config = dict(
    d_mlp=768,
    vocab_size=4096,
    qk_norm=False,
    attn_scale=0.102,
    bias='qkv',
    init_std_qkv=0.0375,
    init_std_o=0.00937,
    init_std_up=0.0375,
    init_std_down=0.00468,
    optimizer='adam_variant',
    beta1=0.9,
    weight_decay=0.16,
    lr_head=0.00699,
    decay_shape='linear',
)
Each number is 200 + 20 x the weight over the matrix's rms, rounded and kept within 0 to 999. Layers, rows and columns count from 0.

# layer 4 attention output, 192x192, rms 0.0517, rows 107-123, columns 0-191
209,170,235,187,174,224,183,196,238,172,214,206,205,198,177,212,206,229,196,196,200,192,182,186,212,200,164,203,203,232,198,209,212,189,205,174,191,211,199,219,206,193,195,198,209,188,205,214,224,211,202,196,173,212,158,160,197,180,230,199,203,179,202,188,203,204,208,192,231,185,226,213,194,192,216,187,212,201,197,188,185,185,214,190,185,192,202,201,217,182,194,202,181,181,182,193,212,212,228,201,207,195,188,206,192,202,220,190,195,224,213,218,208,174,206,215,186,190,199,196,217,158,166,193,197,203,193,199,173,208,179,189,190,186,197,195,201,202,212,199,205,187,179,211,214,201,217,189,198,195,206,180,193,223,180,217,187,195,197,202,194,183,211,174,185,211,205,216,203,207,200,207,228,235,217,197,191,176,222,177,176,196,182,197,202,210,192,191,196,190,177,196
188,221,158,192,230,216,198,153,219,205,188,256,141,207,235,206,207,195,192,165,207,204,162,202,151,149,176,209,180,181,212,181,208,229,199,230,202,214,176,212,250,236,215,198,200,208,176,220,234,191,171,190,219,221,204,139,228,185,213,250,199,192,187,246,218,208,242,198,150,153,178,211,245,202,195,215,131,228,222,206,151,176,229,141,190,175,183,227,214,209,257,236,191,187,194,189,164,205,180,192,202,175,233,210,230,245,195,254,188,210,209,167,186,170,208,192,203,195,171,198,212,191,139,203,178,195,216,224,178,224,229,215,191,170,223,205,161,181,199,172,219,238,174,181,154,217,216,180,197,206,209,210,162,172,208,213,224,211,188,183,206,214,187,229,203,180,214,219,249,175,231,200,187,202,241,229,221,213,159,185,200,182,202,180,195,219,159,194,225,150,224,207
240,213,197,180,230,241,180,192,162,156,197,236,157,178,164,220,179,181,197,218,224,205,208,219,215,192,174,240,241,171,194,239,199,238,166,193,189,190,223,199,178,185,177,204,182,234,178,198,238,191,206,186,181,241,187,202,204,229,219,210,198,229,209,210,197,226,193,192,215,246,215,188,201,211,172,219,191,212,191,237,178,145,187,193,207,195,202,194,172,171,204,180,188,169,207,152,198,203,188,189,237,205,187,172,155,200,208,233,203,230,201,207,198,214,190,215,214,197,209,227,222,194,156,170,190,217,232,220,216,212,200,231,204,187,210,217,150,183,211,214,169,203,218,246,199,219,220,203,204,236,168,197,184,218,203,175,216,223,225,206,192,259,215,217,201,207,228,206,216,203,205,190,228,242,212,199,204,153,194,199,200,216,186,226,225,180,186,181,158,158,191,155
166,204,214,185,196,199,185,169,253,216,193,184,190,221,214,231,179,164,193,165,201,193,160,203,225,170,167,240,182,210,169,195,215,207,184,186,233,188,205,169,224,208,178,183,205,205,218,191,180,187,198,214,192,201,195,197,213,238,211,217,178,199,166,215,194,163,217,195,165,165,220,228,231,197,167,267,171,225,203,211,185,230,191,157,204,221,191,206,206,195,222,182,215,203,220,180,198,199,189,148,222,230,200,219,214,215,182,202,236,178,192,187,228,192,183,193,211,161,183,201,190,202,208,199,240,218,210,209,192,181,229,170,195,200,214,214,207,220,170,185,247,203,222,214,206,180,161,202,194,197,195,196,218,197,227,185,175,213,199,204,171,185,182,192,170,214,173,209,173,219,241,217,177,205,211,215,202,202,171,204,201,157,201,192,203,186,170,166,257,223,186,199
177,219,182,176,209,194,219,187,185,223,176,192,202,206,202,227,194,222,192,179,195,213,215,181,173,187,177,206,187,219,216,179,201,183,224,241,184,172,180,241,189,175,225,218,204,171,207,220,160,205,206,182,201,221,181,215,226,211,189,224,196,176,194,204,198,202,235,184,208,149,222,202,242,186,204,157,198,206,147,204,212,218,214,169,204,187,223,215,193,175,207,195,231,171,204,199,197,187,227,190,158,233,186,178,195,185,176,174,195,179,186,212,194,224,197,216,187,196,214,224,190,187,199,227,220,237,174,196,199,192,177,201,190,175,186,211,198,189,177,206,202,199,194,183,175,200,162,216,193,196,193,211,200,215,213,187,186,184,196,193,195,220,203,186,204,175,229,178,174,195,183,183,183,181,202,228,200,230,233,196,206,198,196,210,210,188,217,205,187,223,198,210
223,230,199,229,180,211,193,223,190,215,188,202,223,192,189,190,198,232,157,176,184,203,221,202,227,222,223,163,205,224,218,205,200,196,227,208,197,221,236,216,197,218,204,193,191,238,199,191,212,187,172,200,199,192,216,197,191,221,220,214,221,165,173,228,171,220,243,200,195,212,196,203,214,179,248,203,209,188,213,185,192,192,238,214,204,218,191,214,229,201,178,180,217,216,202,215,219,229,193,247,185,214,225,215,167,220,225,228,201,205,199,198,202,210,184,188,192,202,198,177,229,179,199,184,166,237,228,176,227,196,166,203,221,209,186,179,214,176,232,199,172,182,208,205,232,220,192,171,177,180,144,181,189,206,251,191,185,185,222,226,219,223,203,174,217,217,224,176,198,170,210,192,232,166,194,174,188,204,229,203,166,202,183,214,172,193,190,191,186,219,178,199
214,215,230,249,199,211,170,153,207,199,236,207,203,195,198,191,160,234,207,206,173,194,241,213,195,186,171,182,192,200,161,215,204,182,194,197,196,205,214,241,190,157,188,206,176,225,184,187,182,188,228,187,190,207,174,195,237,204,220,211,198,197,237,191,206,202,170,190,258,229,238,199,173,181,200,188,200,213,195,216,234,189,222,136,176,225,175,202,190,167,180,188,194,206,205,175,228,204,229,179,187,217,168,172,205,181,194,198,202,177,208,207,180,180,245,194,216,229,160,186,171,195,171,211,154,201,210,216,214,214,169,178,199,209,189,193,217,209,199,193,193,165,176,208,229,229,246,219,193,184,216,189,235,182,192,188,205,212,200,157,294,203,189,200,222,192,191,200,177,221,152,224,219,216,182,185,203,200,181,165,198,184,202,228,200,198,216,238,162,206,170,169
191,192,213,248,217,200,177,207,161,215,195,216,198,187,175,175,186,223,184,191,167,167,226,192,184,162,237,144,193,161,193,237,184,143,214,190,234,206,203,199,193,208,207,197,181,172,201,203,246,225,192,233,225,168,200,188,228,225,204,189,184,220,183,191,201,189,160,190,212,232,186,218,227,203,211,236,215,208,233,206,209,201,195,207,181,208,179,211,203,195,206,174,189,193,229,184,171,189,194,200,198,212,195,205,189,229,189,221,208,169,177,213,201,205,210,226,202,202,210,211,205,204,211,225,227,227,218,210,191,212,214,204,218,205,214,225,205,216,197,209,191,223,209,196,168,194,209,194,213,228,211,214,165,191,223,217,233,187,206,230,185,214,187,203,205,198,166,212,206,155,220,206,201,170,178,199,224,179,179,218,221,171,203,198,201,191,175,172,208,187,232,210
195,216,191,165,186,185,199,198,190,176,234,209,217,190,209,206,166,176,215,223,179,200,219,194,177,223,196,227,188,221,201,183,195,182,187,213,216,192,189,173,211,181,216,209,186,170,239,208,204,213,198,176,204,175,182,218,219,204,209,204,195,199,191,203,224,230,216,220,206,213,215,229,202,231,215,183,207,215,224,205,196,198,200,176,187,200,211,188,221,194,211,217,184,181,174,192,196,172,193,232,164,180,219,167,215,215,198,187,208,187,206,181,184,193,187,178,186,206,201,183,213,220,193,205,213,203,170,201,228,180,213,178,200,210,209,182,197,218,196,199,214,197,177,185,227,195,204,193,194,202,190,223,185,175,195,190,229,211,201,195,241,183,181,204,184,205,184,212,204,211,203,174,198,232,193,208,193,242,201,213,177,197,225,200,195,188,233,233,200,180,246,185
216,221,187,174,195,222,208,191,205,213,180,213,205,189,200,195,190,204,195,184,199,207,199,191,144,190,195,204,208,218,243,208,216,213,189,233,194,204,209,192,186,202,214,207,195,189,201,226,175,204,212,210,184,246,189,197,184,192,232,198,174,194,202,200,210,220,178,207,199,157,175,197,203,200,206,169,192,187,206,202,201,211,201,207,222,201,167,183,216,199,193,213,192,203,181,219,195,214,197,192,213,186,197,196,201,177,178,194,199,195,210,177,223,201,208,199,170,181,210,216,203,174,215,204,195,200,197,204,167,159,217,213,231,206,202,207,195,235,217,200,184,197,220,193,232,211,193,211,207,210,187,195,200,216,202,221,203,199,209,203,211,187,180,177,189,197,153,183,195,198,191,213,174,198,183,202,231,192,205,211,199,208,202,206,225,187,210,181,216,199,204,179
180,227,205,202,179,178,185,234,247,202,230,233,188,187,196,210,176,199,208,196,200,186,182,204,180,205,213,215,168,216,202,210,225,220,207,199,190,194,201,193,192,177,221,196,175,210,211,209,197,204,195,219,153,217,174,177,205,191,201,197,176,176,207,201,209,196,199,220,199,170,172,229,228,207,236,226,211,210,205,198,199,216,192,223,199,191,186,173,245,217,163,185,222,165,178,213,224,224,184,188,205,215,207,208,188,192,195,216,197,218,201,228,222,213,210,197,161,199,195,197,201,214,219,193,172,189,196,190,231,208,205,194,212,215,197,236,204,217,179,198,200,188,220,197,207,194,212,187,209,208,188,183,189,180,197,226,184,176,168,186,211,210,168,195,213,204,190,194,230,220,196,207,195,184,192,163,205,204,200,209,174,195,198,199,195,229,192,199,217,225,202,215
191,234,178,192,205,195,154,177,225,193,194,194,190,168,203,210,222,194,185,204,209,193,193,212,220,164,172,223,229,185,183,164,221,195,136,185,197,254,207,181,175,187,157,214,215,222,218,200,160,168,158,207,177,211,191,184,188,243,204,193,192,195,148,248,148,216,227,188,195,153,204,230,226,191,191,233,143,190,209,210,172,206,240,207,202,227,182,180,245,194,203,174,200,181,211,184,192,189,199,208,189,197,180,202,186,200,203,163,189,245,199,213,226,213,228,224,161,196,166,172,233,220,211,192,187,196,207,194,230,208,195,186,198,217,176,221,192,211,197,220,210,199,186,217,169,192,191,232,223,215,207,206,202,156,172,194,174,191,212,199,232,183,161,193,208,180,180,185,172,189,200,173,206,206,145,183,182,222,210,227,181,196,174,192,196,195,196,204,196,188,214,219
228,188,190,163,222,204,222,206,203,190,195,201,200,220,199,200,182,200,213,197,209,211,205,184,197,216,183,224,206,179,195,188,212,210,212,220,192,238,189,170,216,221,238,204,199,168,204,178,223,200,197,195,193,190,179,208,179,204,195,235,196,163,224,199,207,222,207,234,236,210,229,191,217,198,194,173,210,171,195,225,147,170,205,183,194,217,200,220,203,177,222,186,202,190,192,185,184,215,202,210,183,170,198,236,204,182,195,219,182,206,178,216,200,231,195,195,199,185,195,193,223,184,189,236,167,209,179,206,176,191,197,205,219,218,229,199,178,213,205,201,208,201,205,178,195,211,156,225,193,186,195,202,214,197,228,201,205,177,222,220,174,210,173,209,233,204,234,230,208,177,201,203,189,193,196,216,173,176,200,204,197,205,214,172,210,168,216,173,176,201,248,193
165,175,196,244,219,203,206,215,202,158,160,211,208,205,202,195,218,207,193,206,206,208,220,213,206,198,197,180,218,207,206,210,148,185,191,204,181,165,217,217,202,220,219,209,193,210,218,228,190,193,167,226,161,217,198,197,193,175,181,210,200,190,209,203,206,232,205,203,169,179,158,193,199,170,199,208,203,193,250,184,198,204,216,222,193,208,196,199,201,196,181,188,198,215,214,243,194,210,161,232,208,214,201,180,190,185,196,218,193,205,226,207,198,187,212,204,163,190,211,179,184,222,198,158,215,219,225,211,222,180,176,215,232,181,164,191,169,201,184,212,221,167,241,159,187,186,188,171,172,180,181,185,172,230,214,195,224,205,191,217,195,229,204,216,176,222,185,200,214,189,194,201,180,139,189,193,200,202,218,206,178,198,198,213,195,199,200,171,189,182,214,187
210,228,195,185,232,260,237,214,195,239,255,243,178,215,208,232,189,163,210,215,212,175,192,193,216,207,194,197,180,235,219,218,203,185,216,177,193,207,210,201,199,248,206,203,207,195,188,246,187,217,201,190,197,144,199,158,208,195,258,194,198,225,211,179,201,216,195,186,196,191,202,221,190,183,218,197,237,200,191,138,179,159,164,211,180,178,178,201,196,166,150,183,187,176,175,217,199,218,206,170,207,175,208,229,237,198,215,205,206,190,197,223,202,185,175,195,203,186,198,185,228,171,201,209,216,203,189,195,183,179,179,205,203,207,228,207,197,197,216,186,203,227,213,220,216,197,215,192,197,187,188,164,147,214,184,195,210,205,191,216,170,180,208,198,182,216,189,196,214,207,216,213,190,199,192,192,185,192,174,229,195,223,214,181,194,212,210,189,207,138,212,186
227,214,177,186,160,211,202,203,223,184,239,199,207,200,171,176,196,209,192,216,220,195,203,210,164,242,195,212,178,197,217,213,194,175,204,199,173,193,236,209,193,223,211,201,199,192,218,234,180,192,227,212,223,180,200,165,180,206,174,196,214,203,209,203,199,189,212,220,212,211,194,206,181,210,219,206,221,160,207,179,163,190,189,260,194,204,213,189,252,198,221,217,154,161,185,223,233,199,207,229,191,215,176,173,201,211,213,192,166,211,190,203,192,203,202,189,149,208,181,189,195,189,180,187,169,205,209,224,208,199,221,176,200,185,199,205,198,206,196,178,175,171,176,214,203,213,170,185,235,238,192,162,200,187,219,218,230,222,187,194,245,161,174,220,208,220,193,138,216,190,210,184,190,188,183,170,207,218,183,208,175,206,230,178,171,195,242,205,175,190,195,199
185,177,176,223,236,217,189,176,208,218,193,215,188,217,212,166,241,202,188,217,245,203,179,200,217,197,208,213,229,176,169,176,264,221,214,195,191,221,192,194,204,239,165,202,200,205,179,206,188,203,187,193,235,237,213,200,178,163,203,219,209,199,185,195,196,199,201,202,239,209,214,195,173,190,203,178,183,192,212,190,190,168,198,178,215,191,229,182,183,217,197,211,223,205,216,230,239,208,211,215,216,208,191,171,219,159,212,221,224,210,262,216,194,200,227,191,179,210,160,180,170,216,207,187,181,178,204,227,187,216,184,187,190,219,182,176,177,228,158,195,203,172,218,175,224,208,198,167,203,183,184,174,200,170,168,221,193,221,170,182,228,191,192,240,201,206,187,208,192,221,162,231,223,190,222,188,181,199,195,211,158,217,184,192,198,211,183,203,203,190,169,223